Part of a small language model's weights.
Size: 5 heads of 32, MLP 640 GELU, vocabulary 2048.
Architecture: RMSNorm after residual sums in early layers and before blocks in later ones, rotary positions, embeddings untied during training, normalized queries and keys, shifted keys, gated attention, a norm on each head, hashed n-gram embeddings, a smear gate, short convolutions, capped logits.
Training: 111M tokens, 6769 steps.
Each number is 50 + 15 x the weight over its row's rms, rounded and kept within 0 to 99. Layers, rows and columns count from 0. The size before them is the row's rms in percent of the matrix's.

# o: layer 4 attention output (transposed), 160x160, rms 0.0812, rows 9-31, columns 64-95
# v: layer 4 attention value, 160x160, rms 0.0808, rows 10-31, columns 64-95
# q: layer 4 attention query, 160x160, rms 0.0844, rows 32-55, columns 64-95
# k: layer 4 attention key, 160x160, rms 0.0847, rows 32-55, columns 64-95
o9 100:18 54 60 64 54 63 71 34 39 50 46 70 43 59 62 36 49 44 51 39 63 69 52 63 67 37 48 87 63 81 30 35
v10 106:41 41 42 57 47 77 38 54 41 50 67 61 32 78 39 50 35 35 68 66 40 50 68 42 41 51 55 57 93 27 43 46
o10 090:72 70 42 59 44 34 30 41 28 67 80 27 60 55 57 50 51 48 46 54 39 32 62 46 51 58 64 45 40 52 64 49
v11 098:52 62 46 51 51 74 36 72 26 39 55 16 55 80 72 58 56 78 66 47 42 17 37 23 15 53 27 51 53 64 02 49
o11 095:63 35 35 48 30 71 67 55 55 34 35 35 45 38 74 57 55 71 38 56 19 42 22 54 28 47 28 29 68 51 59 69
v12 093:39 31 44 38 54 50 46 54 50 56 55 44 00 66 46 44 34 45 37 42 79 43 46 75 62 70 36 72 45 53 36 58
o12 103:25 36 36 33 39 61 48 52 61 81 28 16 32 49 62 29 68 47 77 42 44 55 37 52 51 58 51 70 61 53 45 65
v13 092:22 52 47 66 53 45 51 42 56 38 81 67 42 42 36 46 42 77 61 54 42 43 54 65 34 50 64 38 42 52 31 39
o13 102:42 94 52 59 30 59 66 42 57 42 46 49 33 61 30 36 62 57 64 61 59 39 70 53 36 39 56 54 48 36 44 62
v14 088:74 26 41 65 34 49 68 68 51 56 74 81 49 44 50 47 52 64 78 30 51 73 53 54 82 32 56 69 58 67 44 34
o14 103:69 48 35 25 45 54 44 61 33 69 38 55 45 50 38 44 45 20 33 31 54 60 47 58 65 39 79 40 43 46 26 29
v15 091:50 50 56 34 23 62 46 51 52 53 48 35 77 45 69 77 49 58 46 79 33 50 43 32 37 48 41 57 29 30 29 49
o15 095:11 38 58 68 55 58 47 42 47 26 57 34 66 51 40 54 45 81 50 61 26 46 47 52 40 29 57 49 37 51 71 43
v16 086:75 57 47 48 51 37 41 55 47 45 53 45 16 16 46 49 15 39 31 44 38 48 81 68 45 58 56 45 19 57 44 54
o16 105:57 47 32 51 35 43 38 65 40 38 63 47 26 27 45 30 27 32 62 27 21 49 60 43 40 46 53 40 36 68 61 52
v17 113:74 62 51 44 37 60 71 48 62 61 34 55 85 49 54 40 53 45 70 23 71 66 38 43 59 47 62 54 44 65 52 60
o17 105:78 62 32 29 45 66 64 27 58 52 33 49 37 48 28 49 51 38 35 47 27 51 39 82 86 40 60 71 53 46 60 65
v18 096:38 60 75 35 74 49 21 53 52 19 34 42 56 40 70 43 62 50 55 58 51 50 28 56 41 40 69 56 37 55 43 37
o18 107:35 55 56 43 61 36 45 46 53 45 42 63 69 34 54 40 42 36 70 62 53 46 41 52 09 39 67 51 66 49 47 48
v19 088:41 62 45 39 48 49 40 48 55 79 09 58 63 46 40 57 44 50 67 51 37 57 49 35 32 59 60 39 25 53 45 68
o19 100:58 40 66 57 51 49 36 66 66 66 39 79 72 60 64 38 44 48 44 41 48 47 38 27 51 49 66 44 46 46 30 64
v20 088:17 58 33 59 56 57 11 58 49 49 57 61 17 41 52 41 47 74 54 62 36 49 40 60 67 35 43 52 55 58 36 64
o20 100:19 57 59 32 57 23 63 43 53 48 41 66 30 40 55 42 56 55 49 65 35 36 36 38 56 43 47 39 37 53 49 49
v21 101:45 53 45 66 44 78 74 44 74 39 67 52 40 75 54 47 35 45 94 27 38 48 55 25 38 44 56 36 66 58 29 45
o21 087:45 65 41 24 55 74 60 31 65 52 64 16 60 52 39 65 54 22 41 31 47 62 39 29 41 24 66 57 60 52 65 41
v22 098:60 48 44 63 46 43 84 59 40 55 06 52 45 37 56 45 46 53 56 50 55 67 44 55 60 58 65 59 27 86 81 60
o22 100:74 51 44 57 47 40 74 49 42 48 34 64 35 46 81 63 60 63 45 59 48 39 46 50 40 61 61 60 49 74 75 68
v23 091:64 53 44 45 65 65 46 38 61 45 55 35 32 71 51 52 74 40 52 79 62 78 72 74 48 26 38 49 50 47 41 79
o23 104:50 26 45 44 68 58 50 42 56 54 57 38 54 64 35 48 70 69 52 78 83 66 66 48 49 49 62 32 53 44 43 55
v24 088:41 41 43 58 50 34 78 45 34 74 53 66 27 45 36 52 38 39 32 29 57 61 43 57 51 46 36 42 52 55 99 49
o24 101:30 43 62 65 22 30 54 85 59 62 63 57 13 65 51 44 51 44 55 36 70 32 63 49 51 71 60 20 34 56 80 48
v25 157:53 36 57 41 55 91 55 56 21 67 58 54 82 58 41 26 41 66 42 45 24 60 56 53 58 16 46 39 47 34 33 75
o25 075:52 65 55 34 65 80 76 54 32 66 64 42 82 46 39 49 57 65 49 52 33 65 30 53 49 34 60 51 37 65 44 46
v26 104:42 76 46 47 65 44 51 49 74 49 34 27 72 57 18 51 50 55 90 33 60 48 58 57 38 72 45 37 71 55 78 42
o26 095:65 53 44 51 56 26 45 62 57 68 48 68 67 53 54 53 41 49 24 67 46 47 45 45 61 77 78 60 66 46 38 64
v27 098:36 39 60 46 87 58 40 55 51 50 65 60 76 40 57 60 49 39 43 36 56 49 25 59 31 52 31 43 68 57 52 76
o27 105:43 58 81 57 59 67 16 53 40 47 48 39 84 54 60 51 53 28 47 66 65 53 27 54 30 82 26 54 41 56 70 59
v28 104:31 47 45 60 46 52 42 45 68 64 97 79 35 20 59 52 43 54 36 56 39 50 67 42 36 43 29 32 58 52 27 51
o28 102:51 71 36 47 35 56 40 67 67 61 81 52 50 32 69 41 61 42 66 50 59 34 36 54 60 31 43 21 60 59 52 46
v29 094:51 47 62 29 50 62 61 57 57 58 49 48 61 39 47 71 47 67 58 24 56 77 58 49 38 38 55 36 67 49 63 32
o29 103:32 39 49 32 22 68 55 60 25 26 33 42 72 38 53 51 44 77 60 36 58 58 37 73 56 49 89 44 44 41 45 41
v30 100:46 32 31 64 59 58 36 55 09 63 64 48 35 55 57 48 28 50 24 36 54 15 38 49 73 64 63 57 31 45 18 54
o30 100:25 22 22 39 64 52 85 62 60 49 69 35 34 66 58 43 53 59 52 42 57 31 13 47 50 29 75 58 62 69 21 71
v31 091:57 34 45 71 55 58 54 49 39 36 52 33 47 35 56 28 24 79 40 49 57 59 53 48 40 47 49 52 58 55 59 58
o31 105:66 50 36 63 56 54 62 37 36 36 59 27 37 37 54 20 44 65 50 58 36 63 52 46 30 57 54 31 78 47 57 66
q32 071:33 61 67 66 52 35 32 51 71 42 66 37 46 47 53 46 52 66 68 58 46 55 22 36 64 24 62 66 58 45 42 78
k32 080:58 67 67 47 62 54 27 34 40 27 60 43 62 42 48 61 32 40 62 66 53 41 70 31 55 59 44 70 63 28 73 17
q33 074:43 42 52 54 60 52 25 46 35 39 41 64 56 50 35 70 32 66 98 59 58 53 48 39 47 43 26 68 46 46 52 84
k33 093:51 42 59 55 77 68 41 62 38 85 54 44 27 75 54 31 60 32 60 56 57 53 50 70 47 51 61 42 54 75 33 45
q34 088:69 66 52 78 47 58 71 40 49 47 45 23 45 12 37 30 63 70 42 24 35 58 29 67 75 52 51 29 55 52 28 30
k34 092:40 52 64 69 48 47 80 51 53 47 42 64 37 51 57 63 30 54 36 32 41 58 32 68 70 31 69 30 52 39 31 69
q35 084:86 78 28 60 65 48 29 45 64 42 92 17 58 60 18 42 55 60 57 62 49 51 61 70 78 28 44 32 31 62 46 41
k35 095:57 70 58 46 52 74 53 70 45 56 73 32 41 65 56 54 35 29 43 45 55 50 56 77 53 43 50 34 58 50 30 57
q36 086:52 35 55 64 51 58 38 57 59 51 14 55 45 52 82 79 45 34 55 43 22 37 49 53 23 74 67 54 50 58 27 36
k36 094:41 65 59 64 54 32 38 62 45 44 52 56 38 27 49 49 72 62 66 47 28 50 64 73 63 47 72 36 43 59 57 22
q37 104:43 27 48 62 60 45 51 55 62 70 43 61 28 46 53 49 39 22 68 69 53 55 48 65 56 63 56 61 78 39 46 61
k37 095:50 48 40 49 58 58 28 24 28 73 80 71 68 72 57 71 33 78 36 60 60 41 81 42 52 58 80 47 35 48 56 49
q38 098:80 73 45 41 65 50 44 28 45 38 50 31 45 30 63 64 76 38 44 51 35 43 49 48 49 40 43 50 30 40 49 30
k38 087:55 17 73 41 39 44 32 59 56 41 32 70 21 50 56 51 47 30 25 74 47 66 55 54 80 66 50 44 83 21 56 34
q39 104:26 26 51 57 79 39 49 42 73 62 30 52 52 48 44 57 23 21 59 75 57 56 59 41 45 57 33 69 58 64 44 63
k39 097:61 60 39 41 42 42 46 11 46 57 76 45 44 77 68 66 31 26 17 57 78 38 69 46 56 58 69 56 16 48 51 71
q40 106:55 45 37 48 31 26 43 68 47 69 39 64 57 56 49 41 51 33 77 45 47 65 31 61 81 56 58 56 53 53 55 50
k40 094:34 59 69 53 57 68 59 27 53 42 60 40 29 39 61 53 65 62 32 46 61 28 65 33 19 46 34 47 39 46 52 64
q41 101:56 54 68 41 55 59 63 29 46 22 70 29 45 30 45 56 75 71 37 55 39 50 53 48 31 34 52 54 38 56 48 53
k41 096:52 37 37 57 36 31 37 73 46 72 43 72 62 56 55 44 29 29 59 39 60 47 47 55 78 72 62 56 68 35 57 65
q42 105:71 69 20 21 13 26 39 37 51 26 60 55 51 45 31 72 57 67 47 36 62 60 60 40 55 60 38 39 54 55 54 57
k42 093:31 41 81 77 89 76 59 71 47 80 41 51 50 60 54 25 60 26 55 58 38 47 33 53 48 39 56 57 56 44 51 42
q43 104:50 25 87 45 55 66 36 61 56 62 53 62 68 51 44 63 60 58 45 46 32 70 27 47 41 54 43 47 35 36 63 57
k43 096:40 66 23 59 51 38 63 42 51 37 52 38 28 48 40 39 33 42 58 50 79 32 59 51 59 42 58 47 66 65 33 47
q44 108:70 32 39 36 41 41 42 57 75 42 37 52 43 54 63 56 56 46 69 38 58 37 60 27 61 42 59 84 60 38 30 25
k44 096:29 67 68 69 63 57 55 41 29 57 59 46 52 49 42 46 41 54 27 52 42 56 36 66 42 61 42 12 39 56 64 78
q45 105:75 62 18 46 62 78 26 36 46 41 60 56 53 50 71 67 42 55 64 49 60 56 37 46 33 31 42 69 21 74 33 51
k45 093:30 37 81 56 27 27 73 65 48 62 32 43 43 42 29 36 66 47 36 51 51 47 59 62 61 71 57 35 80 35 68 52
q46 109:28 57 44 37 58 56 53 44 55 52 78 78 29 28 64 32 52 66 37 36 52 43 48 62 58 65 56 34 40 45 53 30
k46 096:71 43 59 69 47 37 47 55 44 44 15 20 70 66 26 70 44 33 70 61 50 53 36 48 31 40 50 61 58 54 52 72
q47 105:67 18 41 34 49 55 59 47 54 38 28 49 56 56 29 60 83 05 45 20 42 60 38 60 55 54 36 43 37 38 45 71
k47 099:31 86 62 62 40 42 43 59 44 59 80 47 49 45 78 41 27 93 58 77 66 39 56 47 48 38 63 61 59 69 60 39
q48 108:51 62 58 61 55 38 73 62 47 20 26 45 54 55 63 44 56 75 28 55 44 56 64 44 52 55 45 19 60 67 30 39
k48 107:50 63 54 57 50 41 70 60 46 23 31 49 59 58 59 47 63 77 26 54 49 55 63 49 52 56 47 22 59 71 34 36
q49 103:30 35 10 73 46 61 38 38 35 36 51 43 31 61 55 60 53 51 71 46 52 58 65 65 39 47 13 33 35 24 48 35
k49 102:32 28 13 76 43 58 37 38 32 36 56 42 32 63 56 58 46 49 56 51 51 58 66 57 38 47 14 37 39 32 44 33
q50 103:65 63 35 20 56 41 71 62 49 59 46 55 45 65 39 58 56 65 39 39 37 45 55 13 49 27 84 82 31 36 56 62
k50 104:67 64 37 19 48 42 74 58 48 58 48 57 46 65 43 61 51 62 38 40 27 47 53 18 50 28 76 76 37 41 54 57
q51 101:33 24 49 63 72 55 33 58 23 47 71 34 54 37 52 45 32 75 51 43 42 35 37 67 32 55 40 53 40 60 77 26
k51 103:37 18 49 63 71 60 32 57 22 49 62 39 50 50 55 45 41 73 57 44 39 36 42 63 30 58 46 52 38 60 79 26
q52 099:33 62 49 56 72 49 68 56 86 56 66 27 43 46 62 33 68 67 50 34 67 54 46 57 39 56 42 69 42 39 36 63
k52 108:29 60 43 58 68 53 65 57 81 53 64 20 40 50 49 32 68 68 45 32 69 49 44 58 36 52 41 69 42 39 38 57
q53 112:51 47 41 62 58 52 44 26 65 46 57 16 53 47 50 30 72 74 55 67 53 65 42 45 54 64 53 35 66 37 22 80
k53 112:51 47 40 61 59 50 39 25 59 51 58 14 54 50 49 28 72 73 54 67 52 61 32 47 53 67 56 33 65 35 12 74
q54 106:30 54 74 45 60 36 71 48 37 48 40 37 49 40 47 33 40 60 35 58 60 37 61 34 28 50 63 42 41 56 60 32
k54 107:31 55 73 47 56 38 70 45 44 47 39 38 56 48 41 35 44 61 39 57 54 37 64 31 32 54 64 38 37 55 53 31
q55 099:49 39 67 32 43 52 63 55 60 67 51 59 44 79 51 59 32 29 46 67 49 58 77 69 42 57 43 45 63 48 43 64
k55 100:53 42 66 29 42 51 56 51 57 68 44 66 34 79 56 57 32 29 41 70 50 58 74 66 41 65 42 46 63 40 43 60